Weights of a small transformer language model: gated attention, capped logits.
Each number is 50 + 15 x the weight over the matrix's rms, rounded and kept within 0 to 99. Layers, rows and columns count from 0.

# layer 8 MLP gate, 1024x384, rms 0.144, rows 622-658, columns 0-191
51 48 35 55 52 59 60 46 42 42 29 35 81 64 45 62 61 50 54 24 42 35 28 55 48 38 43 64 44 27 25 42 18 77 49 48 78 42 15 21 59 21 55 75 39 53 81 55 49 44 62 36 52 44 52 39 59 45 56 53 26 68 77 27 82 76 61 48 44 50 57 46 33 43 59 40 65 66 62 52 35 82 50 33 71 39 41 56 77 46 40 56 53 31 59 41 50 71 49 48 47 37 71 49 48 38 78 36 68 53 12 41 57 56 77 60 33 75 41 42 39 25 56 48 35 62 50 29 77 28 46 20 66 56 42 59 63 61 00 42 35 54 73 59 75 55 46 30 25 42 45 68 62 76 50 30 46 53 52 57 59 27 66 41 30 62 58 41 59 72 72 38 66 52 65 50 57 55 27 54 73 50 25 53 41 36 44 77 65 45 47 45
61 50 68 58 61 73 58 22 60 55 37 49 57 46 23 73 30 41 68 64 64 52 77 94 62 38 21 58 21 37 60 50 31 36 60 59 22 42 54 55 49 32 73 48 45 43 50 68 70 34 54 50 76 62 47 68 66 43 54 31 24 47 54 30 55 36 60 29 77 52 83 41 62 34 36 69 54 29 42 68 45 41 38 69 52 57 51 36 61 56 53 40 47 64 76 50 43 32 38 55 29 53 59 51 43 48 69 45 53 50 53 46 61 55 33 52 70 36 47 16 32 54 26 44 63 55 67 34 25 36 40 64 41 47 50 44 58 49 63 58 57 49 42 42 48 31 56 60 28 32 58 36 59 28 55 66 30 54 70 56 49 53 24 68 28 61 32 53 44 36 28 45 64 57 42 55 41 63 76 81 51 55 58 42 40 64 30 41 41 37 46 39
76 54 60 60 50 46 19 49 58 33 43 41 81 58 40 32 34 47 29 68 57 32 29 41 76 77 68 46 64 32 61 49 44 39 84 60 43 76 67 49 53 62 39 42 38 25 51 50 68 51 70 29 63 41 37 28 23 57 77 21 29 43 51 50 41 65 54 21 84 26 41 06 82 33 50 44 46 12 47 43 41 42 49 48 50 80 44 37 66 56 76 59 65 58 49 57 60 15 58 33 42 55 26 51 49 44 33 77 65 51 57 82 28 52 34 64 71 45 51 69 44 31 80 59 49 64 60 53 37 70 52 58 53 43 68 25 48 58 69 41 61 42 59 52 20 55 99 73 51 70 65 43 49 30 72 39 42 59 70 68 50 33 66 48 65 48 09 50 53 63 53 22 50 43 56 64 54 54 45 63 63 37 73 37 52 32 61 63 56 32 69 31
33 61 59 55 49 38 46 56 69 41 53 59 37 51 53 33 42 42 66 59 54 33 71 17 50 59 39 47 44 60 41 45 30 28 51 14 46 54 36 73 38 54 48 74 38 60 64 36 46 49 61 53 25 27 63 36 74 34 38 41 28 79 41 64 52 23 52 42 48 56 70 38 50 51 50 54 61 27 29 63 57 48 56 53 61 65 54 70 55 44 32 30 37 67 64 46 74 49 59 48 44 49 68 47 40 60 67 32 45 20 36 47 50 36 50 41 60 42 55 59 31 64 69 45 35 60 39 37 66 41 68 54 44 50 37 24 47 32 46 51 29 66 57 20 55 60 48 77 62 55 46 61 63 33 57 20 17 35 90 40 41 40 67 28 31 58 53 44 44 93 23 36 67 60 52 60 18 62 45 55 53 56 44 32 28 41 69 51 34 56 25 74
44 30 54 56 56 57 25 31 42 46 45 73 60 46 72 71 42 54 24 63 55 30 51 84 73 51 65 26 60 41 72 55 38 52 59 36 48 27 55 57 53 57 48 38 66 50 39 64 47 35 66 53 52 49 66 38 87 31 40 33 44 59 51 30 65 23 23 62 69 47 80 49 36 22 40 79 52 59 59 67 45 32 60 30 63 73 56 70 45 51 66 47 51 42 57 42 45 67 32 47 33 54 64 67 66 41 75 53 33 57 66 45 37 75 52 37 28 32 47 43 26 57 36 66 32 78 48 82 48 27 48 59 32 32 43 60 51 64 62 57 56 70 62 23 46 35 40 37 55 56 34 45 70 43 38 44 47 40 39 63 38 61 67 51 79 71 53 56 42 35 71 58 51 38 32 64 70 53 51 63 61 28 44 71 42 35 60 63 56 60 33 43
47 52 19 76 45 77 47 42 60 82 53 69 62 70 48 40 49 42 66 31 47 57 55 42 48 74 40 48 67 38 33 68 34 53 71 66 44 25 43 35 41 29 63 43 49 27 37 47 44 47 48 71 56 37 32 70 38 43 60 50 41 46 61 43 54 65 08 57 44 43 92 36 69 66 43 26 24 49 53 25 44 62 49 41 50 35 62 45 57 68 72 33 58 49 37 63 36 30 54 35 60 56 35 55 50 64 42 53 63 63 44 82 52 51 59 52 52 32 00 24 61 70 74 41 41 54 65 63 43 34 47 47 65 55 24 52 74 39 60 40 40 46 43 57 52 40 43 51 33 49 52 66 47 55 65 54 35 53 55 36 24 44 13 46 58 39 32 72 32 41 27 50 97 45 57 59 61 28 41 55 63 49 63 67 33 46 51 70 59 12 37 59
49 36 41 51 54 37 35 22 60 42 26 42 45 48 33 42 53 32 31 62 47 51 53 67 52 64 30 30 49 63 54 29 35 73 66 55 55 49 64 40 57 27 20 23 50 61 32 41 30 55 66 30 40 42 83 66 33 59 29 54 34 32 39 46 47 58 60 51 40 24 81 55 50 51 71 54 37 52 59 40 26 67 66 55 17 61 55 76 56 61 72 64 89 49 47 43 61 52 48 55 58 56 53 42 53 21 49 37 58 35 30 56 32 42 52 53 45 39 36 38 36 54 80 45 06 29 56 52 63 72 59 49 04 78 46 44 44 57 54 33 41 39 56 76 28 62 69 57 68 47 82 79 73 56 29 65 54 66 64 84 63 63 36 47 46 67 49 48 23 81 71 21 58 70 61 67 76 38 28 50 32 59 65 46 45 39 63 42 41 45 30 32
59 32 32 44 42 53 88 60 80 46 58 40 54 58 48 61 15 80 87 41 54 42 50 39 47 59 39 35 77 28 57 61 60 56 38 31 58 47 60 52 49 73 71 40 38 31 39 45 99 47 47 76 66 38 51 31 33 65 60 41 34 58 51 38 46 25 44 47 52 66 76 43 95 51 54 42 34 56 68 51 37 53 29 56 41 74 34 31 26 56 54 38 68 41 53 63 27 46 50 72 49 70 57 53 22 66 60 30 63 41 42 77 55 32 38 52 28 46 64 26 30 47 36 51 30 43 11 58 63 59 69 40 55 54 29 75 48 47 65 24 51 40 52 50 53 54 45 22 35 54 47 31 35 51 60 62 43 37 53 28 58 33 34 60 51 62 74 59 41 67 48 54 31 42 39 43 26 41 48 71 71 53 45 43 44 48 56 38 60 37 89 37
40 66 70 55 41 65 46 37 51 48 27 53 75 53 51 76 60 19 47 45 63 75 44 62 58 53 34 67 34 68 56 46 52 48 54 33 54 43 48 27 47 27 36 74 79 62 83 53 42 21 32 55 55 52 66 44 60 44 22 32 28 41 37 31 46 53 62 30 51 28 36 40 52 30 80 78 38 63 38 58 41 52 31 89 42 43 45 51 61 51 56 87 49 39 43 50 71 33 15 60 67 34 78 53 45 60 55 37 64 57 32 59 43 50 70 45 67 39 40 71 21 50 53 55 51 40 55 54 73 53 31 47 60 67 58 13 64 31 60 39 46 41 61 38 80 50 51 37 65 38 49 72 54 49 55 20 58 46 67 55 45 60 41 39 60 55 53 28 63 59 42 52 57 36 07 33 33 34 38 47 64 39 32 18 53 80 60 32 80 24 49 47
43 45 59 79 74 73 56 47 50 34 04 68 56 50 60 44 77 47 57 72 37 63 45 71 50 70 41 52 47 51 23 54 50 67 67 48 16 32 62 47 45 43 24 52 51 49 72 64 63 60 31 50 42 71 61 42 40 51 42 26 62 65 74 28 61 53 39 60 58 35 33 32 60 63 43 70 38 47 46 31 48 56 53 53 43 57 63 50 41 42 39 37 74 44 56 58 32 57 36 47 56 58 20 48 66 32 32 35 68 59 62 73 35 52 47 26 53 52 47 49 66 56 41 33 53 45 44 43 54 27 46 80 38 67 44 64 50 39 40 56 54 41 59 45 25 41 46 51 61 42 38 68 28 65 44 37 38 40 64 41 45 73 66 44 66 52 45 47 49 53 45 63 65 51 21 38 58 65 45 54 36 69 54 57 19 35 76 50 26 61 13 68
31 33 58 54 48 67 68 41 59 37 29 46 40 48 29 50 50 24 37 54 37 67 61 29 51 46 66 46 69 59 46 30 32 30 32 61 64 71 49 74 49 42 60 70 55 44 60 53 31 49 52 55 53 25 44 65 80 35 62 39 41 54 51 51 33 71 72 55 51 54 58 40 51 40 44 53 36 22 44 61 36 43 30 36 73 51 44 59 47 73 54 34 52 40 72 58 75 50 42 40 28 65 44 58 68 60 64 30 64 56 38 60 28 51 63 75 49 62 61 42 81 51 68 65 51 45 46 49 58 42 56 36 30 40 43 45 51 57 51 50 36 52 64 41 45 65 39 59 37 67 58 96 57 56 69 62 59 59 46 35 55 46 51 28 45 31 58 47 53 71 33 58 52 44 40 47 51 51 42 34 41 49 56 60 68 50 63 23 43 51 35 48
55 33 78 50 31 51 19 31 47 45 30 68 50 67 38 58 59 70 69 43 42 57 56 70 52 58 47 15 61 36 45 87 33 61 49 43 30 23 70 55 28 67 51 63 71 46 54 64 63 57 45 58 62 18 67 50 34 71 53 50 45 52 30 50 60 62 59 58 61 63 71 41 35 66 72 17 58 46 24 39 60 46 38 83 57 40 37 42 83 36 63 19 35 52 44 46 74 34 36 50 58 56 67 42 70 66 77 46 48 21 46 32 88 63 52 57 54 64 39 52 45 63 61 32 55 72 38 41 40 56 46 46 28 51 37 35 40 54 45 57 48 58 30 29 37 58 50 14 54 48 62 68 29 39 45 59 11 36 38 49 54 62 88 42 51 70 08 57 41 41 45 40 71 78 32 30 56 54 45 45 43 53 51 41 47 22 41 45 43 26 68 58
44 60 70 47 40 36 43 98 38 68 58 73 69 62 41 48 66 55 48 89 68 58 59 71 43 53 38 51 80 37 34 37 65 52 34 68 41 68 59 76 56 57 67 70 57 57 18 20 83 65 59 48 33 49 49 37 20 49 58 58 33 61 75 42 59 46 44 39 45 43 20 62 38 30 36 49 62 57 53 65 55 49 46 30 61 47 46 63 46 61 53 49 74 75 63 65 45 41 58 44 48 47 12 46 44 71 48 43 40 47 59 53 45 39 43 52 41 34 25 50 56 41 63 71 45 38 36 32 44 44 67 66 26 54 59 46 40 61 46 24 53 34 58 67 51 52 40 30 63 48 60 42 57 68 36 37 68 54 48 73 48 48 38 54 51 27 46 80 44 62 60 53 24 36 52 65 42 50 51 39 43 46 40 43 63 45 38 52 43 41 70 57
38 47 30 51 71 54 48 46 32 76 25 24 45 44 50 44 83 66 21 25 45 46 54 45 49 36 61 69 61 71 33 41 59 41 29 54 72 40 44 68 53 39 52 57 38 73 35 60 63 71 52 43 45 23 59 65 21 58 50 44 69 44 54 41 48 41 53 28 55 74 83 56 51 41 49 55 71 57 60 48 76 66 58 19 47 67 49 57 53 46 48 25 74 46 60 76 68 31 61 18 56 66 46 59 69 26 52 60 57 61 55 47 47 56 63 70 51 70 51 66 59 51 50 35 51 56 55 45 62 68 44 79 47 66 56 52 36 44 14 46 59 37 63 38 52 50 45 56 39 55 66 62 40 61 34 47 42 40 60 46 28 56 44 49 60 75 72 84 40 64 34 17 43 58 37 63 63 54 52 47 57 40 63 54 33 24 61 30 73 64 45 50
64 40 64 66 45 46 46 64 34 24 13 51 67 46 39 48 39 38 38 49 59 51 80 65 60 37 43 50 58 62 47 74 42 61 56 45 56 59 60 30 36 28 40 30 69 39 67 60 59 60 66 79 51 39 38 20 38 19 76 29 62 47 49 50 36 45 17 42 38 57 37 42 59 50 46 49 46 62 31 53 49 47 56 64 32 59 43 39 57 51 46 69 47 32 15 61 68 64 51 69 49 59 49 51 65 53 34 37 56 16 56 44 60 64 44 41 73 46 54 55 30 57 48 57 57 60 32 32 74 63 43 59 49 54 50 23 35 58 69 46 38 47 62 38 72 28 33 74 44 35 52 49 46 37 62 61 55 22 51 62 67 35 55 62 58 18 44 55 46 85 48 42 49 26 46 46 30 68 70 48 64 37 72 57 58 61 41 56 76 60 78 62
36 48 30 44 68 50 47 31 34 34 43 30 30 42 48 67 63 63 56 58 78 30 30 23 46 51 44 28 62 58 34 33 59 43 49 57 56 28 62 50 50 46 61 61 85 14 66 29 50 66 50 74 46 72 46 50 27 38 65 49 46 42 68 35 42 39 54 71 35 47 34 42 50 47 73 39 25 36 59 68 47 63 38 15 69 29 46 59 38 46 30 31 52 51 59 38 63 38 55 27 58 53 52 48 51 49 70 64 59 41 36 51 86 36 62 28 60 44 72 15 43 61 62 47 40 60 43 64 29 48 65 29 41 59 42 39 64 63 62 44 41 30 65 39 63 62 57 43 39 45 45 22 56 48 53 53 45 27 51 43 55 42 74 13 52 41 20 53 52 52 54 64 52 52 70 72 43 70 80 39 29 39 53 27 67 45 39 50 15 56 58 89
54 58 59 65 33 22 31 57 38 33 28 42 98 47 45 70 37 36 44 34 61 63 57 30 30 43 71 52 32 68 40 45 14 49 44 80 34 31 70 53 61 30 58 60 44 55 38 81 49 53 67 56 56 62 31 38 23 64 50 50 21 78 40 58 49 40 49 60 47 50 50 59 57 50 36 26 42 49 64 32 62 58 49 56 47 31 53 68 32 60 46 53 67 70 53 26 56 60 38 64 39 34 49 48 40 53 87 43 66 44 66 32 57 49 52 58 44 49 75 67 55 65 57 47 38 64 68 63 59 36 54 55 42 47 49 68 49 40 43 17 24 67 46 58 37 55 57 56 38 32 41 63 59 56 70 39 55 52 39 77 30 18 42 60 40 17 59 44 54 31 36 43 57 34 56 89 42 51 71 36 62 30 29 62 52 40 68 44 55 55 54 23
48 61 81 48 59 49 61 28 38 61 62 33 44 52 39 51 37 51 68 50 36 60 44 45 61 46 43 40 51 56 27 48 79 56 39 61 45 33 84 36 30 76 58 32 26 60 35 39 52 45 66 54 58 40 34 44 63 43 66 38 30 64 58 34 71 63 73 73 44 66 84 30 32 44 60 74 79 46 58 72 45 65 41 52 54 72 60 80 45 49 60 50 47 51 84 79 73 55 56 43 58 45 29 49 41 75 45 58 72 48 58 49 37 37 68 65 71 38 66 57 48 51 53 75 51 20 45 69 44 52 47 81 35 44 30 38 20 46 18 59 74 28 70 48 53 53 50 45 69 39 38 38 55 65 46 41 29 54 65 61 40 44 54 61 55 39 49 53 45 66 54 41 36 44 42 67 67 47 42 35 38 66 49 39 55 57 50 73 33 66 38 34
56 56 31 48 52 57 47 92 60 21 63 60 41 37 90 57 29 65 40 78 48 58 30 51 64 47 41 54 28 63 30 53 54 21 23 42 58 52 82 28 45 50 64 22 79 79 54 79 42 61 52 34 65 16 74 12 18 46 59 73 36 48 68 46 59 69 65 43 69 58 46 49 78 24 44 60 61 40 74 45 57 60 49 65 23 83 64 43 54 76 29 36 34 44 54 65 52 41 56 45 68 35 30 58 55 19 53 35 66 43 59 50 51 48 50 43 43 45 49 27 35 33 55 11 63 45 69 23 41 46 52 49 41 55 49 49 80 55 17 58 26 78 77 45 63 71 70 52 62 49 33 29 36 39 87 80 39 52 50 67 69 44 55 50 64 28 44 55 35 82 44 58 81 67 54 38 39 56 50 51 53 68 56 62 47 51 37 38 56 47 62 17
53 63 45 52 49 80 61 54 42 58 47 25 78 62 44 75 49 46 57 34 31 35 42 32 51 30 54 46 43 54 34 61 47 62 50 72 45 57 53 56 41 41 39 57 63 52 68 49 66 68 54 35 54 71 39 59 31 39 67 40 69 45 44 41 30 56 66 49 49 78 68 54 50 33 44 44 57 47 54 32 44 54 53 54 26 64 63 45 09 54 53 71 36 53 45 72 47 50 51 56 25 46 50 43 27 36 29 48 52 57 71 31 50 30 43 56 39 34 66 41 17 39 36 46 48 30 52 52 36 62 68 47 39 65 32 53 57 49 47 64 72 70 60 51 67 43 56 56 45 53 53 40 54 51 59 50 60 46 56 51 55 38 65 58 56 63 42 47 84 56 44 33 43 52 54 51 63 61 56 33 32 23 41 37 65 36 41 46 51 82 44 48
12 46 53 56 69 44 42 61 68 71 69 21 55 45 46 53 24 55 47 72 61 53 67 39 66 40 40 68 88 45 44 24 63 75 40 27 61 67 43 65 57 56 29 29 30 47 52 53 58 82 72 29 69 61 96 67 51 69 43 57 41 44 66 28 40 57 46 15 70 69 36 48 59 52 50 67 60 46 35 41 35 51 47 14 67 31 47 40 39 53 37 61 58 67 58 29 43 54 47 60 65 91 53 76 21 54 41 52 66 42 40 26 48 41 71 53 54 38 93 72 59 43 41 39 64 69 62 66 73 70 42 49 49 54 66 75 46 34 44 45 54 59 63 66 38 89 22 46 53 50 67 70 56 43 38 51 55 44 34 46 52 85 64 53 43 73 57 20 53 49 17 36 68 26 56 84 48 05 06 57 39 47 25 48 69 28 41 55 36 47 19 66
44 28 41 40 39 53 43 50 36 48 60 04 53 30 75 33 42 41 40 36 92 51 64 53 64 26 42 35 50 60 44 56 56 35 56 70 58 31 55 57 47 26 59 68 75 66 04 60 36 42 33 21 56 47 68 51 31 40 29 29 44 50 47 36 53 60 32 68 58 56 87 53 31 64 53 49 23 30 54 60 35 59 49 65 43 52 36 85 60 42 60 67 61 55 65 47 60 43 52 57 36 16 58 33 64 56 37 67 38 60 34 62 70 00 47 70 50 54 43 56 21 50 61 23 45 38 41 54 85 46 57 56 17 76 28 58 43 72 51 52 70 45 67 41 55 49 48 68 33 55 69 54 55 73 62 53 18 62 98 36 65 56 69 35 56 54 29 39 52 58 43 31 65 47 62 35 44 41 05 53 52 59 52 21 42 59 38 32 62 44 42 54
59 65 29 62 79 36 30 53 59 44 82 49 55 49 14 50 48 34 55 73 33 25 55 55 40 52 33 31 37 69 65 51 17 49 71 34 51 63 53 48 61 65 47 34 79 63 47 56 53 52 79 41 45 19 36 47 52 65 29 35 53 37 54 44 63 38 39 52 60 45 67 34 47 38 29 38 44 48 62 21 60 50 53 80 51 57 57 46 51 56 48 51 44 64 56 31 56 41 54 56 82 42 54 54 46 31 31 53 61 03 71 39 69 56 48 44 38 57 45 64 43 64 49 60 66 57 26 56 72 30 60 32 62 94 73 86 50 28 45 67 46 47 52 25 41 49 61 34 57 50 23 47 47 28 51 37 74 47 64 20 39 40 67 33 33 36 58 20 21 58 47 16 68 47 57 49 40 63 48 78 40 36 44 65 67 18 53 35 32 63 60 71
42 57 64 52 54 45 22 38 46 53 07 54 62 63 29 28 46 22 17 36 14 42 14 53 38 40 40 55 58 43 33 38 43 63 51 66 53 70 49 63 43 42 65 57 57 43 34 40 66 40 51 56 45 87 50 62 51 61 43 31 61 77 55 41 44 34 34 44 58 56 19 38 28 60 09 60 45 69 44 31 59 43 59 43 62 51 65 31 79 62 61 74 68 50 72 35 49 67 29 82 35 61 50 31 38 49 42 43 48 72 49 66 48 70 51 38 29 11 33 57 35 59 61 49 49 52 63 50 77 37 37 51 61 33 49 53 35 45 30 68 51 61 33 86 64 52 35 30 52 49 28 59 28 59 56 66 20 37 69 70 25 52 56 71 15 63 49 48 44 72 63 78 36 41 53 66 50 43 57 54 52 59 31 35 40 84 33 57 59 54 52 52
47 43 67 78 57 27 72 71 60 85 25 56 48 63 41 68 55 36 83 29 36 61 35 33 51 29 47 39 48 50 78 41 52 49 32 40 69 58 66 66 81 08 65 63 58 54 69 47 42 30 46 52 57 47 60 62 53 29 65 59 58 25 35 24 53 85 41 49 19 51 64 45 47 48 48 65 20 28 61 30 68 26 33 35 61 30 65 58 36 45 32 47 54 68 58 35 64 26 48 34 52 76 52 47 59 40 45 50 61 49 40 38 51 35 84 31 36 60 76 62 49 19 53 55 63 19 49 45 57 66 39 67 46 61 53 31 97 49 55 39 69 47 32 65 47 44 38 68 30 41 61 41 60 40 53 68 71 77 61 39 58 59 51 55 69 67 67 40 66 59 57 49 54 46 25 66 50 54 39 61 53 52 38 58 49 28 58 48 43 51 28 52
37 25 59 62 57 48 69 39 66 87 29 26 75 76 56 66 37 40 69 29 45 34 42 61 83 71 28 53 52 83 46 46 58 05 46 54 60 71 52 67 49 53 49 74 57 49 66 44 87 58 51 39 83 57 32 52 63 44 52 49 48 91 36 45 37 21 52 79 49 67 49 50 66 34 50 66 43 51 68 58 43 60 71 68 40 68 66 56 54 52 74 46 59 45 32 60 46 33 31 63 45 54 52 40 64 42 63 41 39 52 78 45 55 41 55 64 57 20 22 43 48 34 37 56 46 35 37 61 48 79 31 46 44 44 51 14 53 65 59 60 17 61 27 60 55 45 53 64 52 50 61 51 38 56 40 56 42 47 76 53 59 45 27 54 56 46 25 30 61 44 45 43 55 63 34 62 53 71 38 37 67 36 48 61 34 48 45 21 41 57 48 69
48 54 49 55 37 41 47 72 48 76 44 67 80 47 35 24 50 25 56 69 81 42 54 19 47 28 38 46 49 52 46 48 56 48 50 83 31 51 47 26 58 34 49 36 30 63 38 46 40 60 80 32 54 74 66 24 54 69 70 39 41 59 33 63 48 33 53 50 46 70 61 36 52 56 28 19 71 62 69 54 45 62 73 44 69 76 64 43 45 35 54 45 67 22 22 66 46 44 30 49 35 40 22 49 39 52 40 72 75 43 64 64 58 52 63 40 48 29 56 82 06 57 48 52 65 62 43 51 64 62 61 65 41 06 34 47 61 38 51 71 44 61 41 23 33 94 43 36 21 69 88 44 48 65 47 51 37 61 60 64 71 62 51 60 32 49 69 33 39 55 69 65 92 30 30 55 67 53 43 43 69 14 50 64 33 47 27 52 34 26 96 39
47 60 71 38 24 28 61 95 47 43 56 64 78 43 31 65 39 62 76 44 56 44 40 49 53 42 28 52 89 56 51 33 35 67 67 51 50 65 54 76 60 43 51 57 46 52 42 50 25 53 75 58 58 48 19 73 48 42 62 45 34 79 71 31 41 25 46 29 58 52 66 38 35 54 72 82 78 35 50 37 38 61 52 56 68 49 31 32 53 44 58 73 64 48 32 60 47 36 46 42 50 63 26 58 55 69 67 20 52 60 63 17 86 48 45 39 64 22 65 67 68 62 59 50 56 44 57 51 57 22 27 67 56 41 51 69 38 51 59 36 46 55 13 30 42 70 44 27 56 70 30 45 55 48 59 40 37 47 67 64 79 34 55 52 62 28 33 57 47 50 40 28 76 42 11 24 49 53 32 32 67 73 59 66 61 52 45 44 52 32 48 33
42 19 61 44 59 39 46 41 22 41 21 41 36 25 52 81 26 27 49 63 21 44 15 42 43 50 42 48 50 47 75 50 36 56 36 38 53 67 42 53 43 36 73 55 72 77 53 69 27 35 67 36 45 37 62 61 48 50 59 43 30 64 48 61 49 72 50 33 46 55 44 86 32 79 43 27 49 42 15 57 54 50 05 41 66 41 60 73 25 58 43 41 56 42 51 62 54 57 58 64 37 46 54 48 54 50 56 43 67 49 48 35 28 49 66 32 52 28 56 60 53 43 61 55 45 30 51 42 51 47 49 38 47 68 72 63 61 48 52 57 71 41 41 63 51 58 38 52 36 76 52 53 53 44 37 53 52 50 53 32 58 61 33 88 66 29 63 44 39 60 67 60 75 43 79 43 42 37 53 52 14 38 51 67 60 41 17 32 38 64 59 39
70 82 40 56 32 27 14 58 63 53 29 31 61 54 47 60 48 62 38 66 48 58 12 77 38 53 52 63 37 52 43 57 55 52 68 62 72 64 50 54 69 64 63 63 47 41 54 70 21 36 73 45 50 65 70 47 35 41 58 32 43 55 63 68 57 35 64 61 53 42 54 41 24 46 52 60 48 32 23 44 55 56 36 36 56 51 76 41 41 65 49 60 34 45 62 39 81 52 26 42 66 25 19 46 44 23 78 73 63 18 50 64 41 46 27 43 22 45 66 50 39 42 76 21 61 44 21 20 26 46 44 30 73 55 58 44 61 64 31 57 56 41 35 24 35 61 20 38 58 60 59 33 51 59 47 30 62 28 53 40 46 60 56 53 40 40 41 27 48 38 68 47 68 19 51 20 84 39 27 49 44 54 39 64 23 42 54 53 51 56 87 59
41 45 23 43 13 45 70 23 63 43 54 65 53 80 36 60 60 61 51 51 56 25 34 62 57 41 42 15 27 51 39 62 28 40 57 36 30 35 78 67 70 59 43 58 56 62 69 72 47 27 37 39 43 65 34 60 99 42 66 38 31 70 49 52 35 38 61 30 31 48 56 67 50 74 68 58 38 48 47 49 45 30 54 40 40 62 18 39 64 45 44 73 41 51 44 46 59 48 53 52 38 56 33 42 54 49 55 52 60 55 57 49 34 57 57 76 63 28 51 34 49 72 53 65 53 69 61 80 45 52 70 56 48 20 78 56 35 09 79 85 62 32 96 48 56 57 19 59 56 42 54 24 56 58 45 43 68 29 55 78 20 50 31 54 52 49 11 35 46 54 50 30 67 51 65 66 31 39 56 58 65 53 33 55 53 22 80 10 66 61 60 47
49 63 61 36 33 61 63 53 57 63 52 48 44 86 18 56 43 52 37 34 42 54 39 71 67 62 36 38 41 67 51 26 00 36 96 25 38 60 40 59 60 75 61 52 49 67 44 32 53 52 41 34 45 38 27 68 29 45 43 54 48 65 67 48 91 49 39 51 46 63 48 85 53 65 19 87 59 47 61 36 62 37 48 30 42 66 47 31 51 19 76 46 59 56 71 49 44 56 25 37 52 28 71 49 35 52 37 46 43 70 42 42 68 11 45 35 57 41 30 34 48 68 62 60 59 40 82 52 47 63 31 57 60 62 43 51 80 32 50 73 39 42 59 66 21 53 00 47 47 56 64 70 72 43 60 42 36 52 44 56 50 41 17 48 39 34 58 52 63 70 27 52 72 34 33 45 29 43 36 58 41 08 37 35 35 62 52 39 54 53 59 43
46 36 36 50 68 85 57 37 31 40 52 71 67 45 16 58 55 41 60 59 37 43 68 46 57 46 47 62 76 50 82 74 43 58 32 69 51 68 82 47 38 23 63 60 64 35 29 77 47 71 45 39 66 64 51 56 37 50 28 35 45 57 40 53 56 73 46 51 41 57 57 37 35 63 41 68 50 38 42 68 60 43 53 54 78 39 44 43 34 23 23 53 43 22 71 37 72 24 73 54 51 54 51 60 33 58 69 53 52 54 61 29 42 37 50 62 60 48 64 40 25 88 61 37 55 48 26 76 38 76 37 43 47 59 49 40 46 55 19 77 63 73 59 46 20 62 59 31 41 63 53 56 52 37 62 31 34 74 26 54 59 47 71 59 50 48 52 71 21 55 60 44 54 43 44 51 40 20 57 52 25 28 60 35 59 43 22 61 53 53 28 38
12 37 55 49 39 57 55 83 34 58 71 58 38 25 34 55 17 51 59 37 38 55 49 47 26 34 52 49 24 51 39 48 48 40 64 66 47 53 44 77 49 57 61 54 57 65 40 16 42 33 76 49 50 41 56 90 32 78 71 43 40 63 68 60 54 45 62 53 50 73 39 37 72 61 29 69 58 54 60 48 49 54 45 22 22 85 54 50 29 58 71 38 74 44 50 54 69 48 55 66 41 30 30 63 70 81 46 56 36 58 47 47 71 60 61 92 47 77 46 49 37 40 60 63 49 34 82 20 34 49 33 34 53 65 36 40 42 44 34 40 40 28 67 57 49 59 68 44 60 67 68 60 74 41 32 48 23 19 85 35 51 36 49 61 44 66 35 74 24 34 19 58 35 60 58 79 21 42 56 35 48 51 41 40 69 63 38 58 53 38 61 20
72 50 38 52 55 51 41 73 53 33 44 71 46 66 33 22 68 41 51 61 47 61 67 66 46 45 49 65 67 39 51 44 32 38 60 25 52 28 36 40 47 29 31 58 44 53 31 49 72 41 42 44 54 70 41 26 53 37 73 43 12 39 41 47 57 60 65 48 56 36 16 45 48 39 34 77 20 50 18 38 30 51 65 29 57 60 42 59 35 37 49 43 51 32 68 50 42 64 50 42 48 66 35 38 38 59 32 53 49 42 61 52 50 45 38 23 48 42 69 24 29 83 48 42 54 32 50 67 67 39 20 33 49 48 72 60 58 59 31 24 53 50 47 71 30 58 58 41 26 47 50 55 58 69 47 30 52 48 50 73 65 60 53 84 37 54 51 58 71 40 79 65 32 19 67 67 27 68 70 47 18 35 57 25 62 59 70 52 63 67 28 40
30 60 40 52 28 50 46 54 48 48 74 41 86 33 44 70 49 33 64 57 63 72 40 52 56 59 50 53 52 81 52 35 66 50 58 42 52 52 64 48 46 62 48 58 52 59 69 70 42 46 55 58 70 56 69 34 40 60 51 60 42 85 38 50 45 54 48 44 60 40 36 50 52 57 61 72 55 46 33 46 37 61 54 58 64 43 51 59 42 49 50 45 53 38 37 42 72 46 47 67 64 75 56 74 52 67 53 49 48 47 50 33 46 54 45 46 26 51 52 39 73 61 40 46 78 35 50 35 54 11 18 41 61 65 38 48 59 49 38 38 74 48 59 32 76 34 38 56 32 44 42 65 74 51 59 58 55 32 66 53 47 39 51 43 60 56 64 58 44 75 65 30 54 37 36 42 39 39 41 74 53 48 44 28 43 68 57 31 29 53 39 37
39 62 33 29 68 29 80 57 53 55 49 68 50 51 56 39 37 52 29 49 59 40 60 46 52 40 33 34 28 39 81 40 46 51 48 51 46 43 59 69 52 22 47 43 37 61 49 14 53 61 72 97 62 69 38 69 49 41 46 41 51 43 50 12 50 66 36 19 44 63 29 62 39 66 62 40 48 58 77 48 72 57 48 06 40 66 51 45 43 42 74 68 03 56 60 41 48 52 42 73 45 57 50 68 62 45 67 69 56 41 35 68 39 45 43 55 24 16 39 55 58 52 52 90 51 40 64 51 44 43 24 52 42 49 23 40 51 25 52 39 40 37 40 46 06 48 50 46 46 35 70 46 34 57 59 33 68 45 46 54 86 58 44 58 51 23 44 24 65 47 35 41 63 59 60 64 79 49 68 25 37 37 05 70 28 38 58 29 76 49 65 33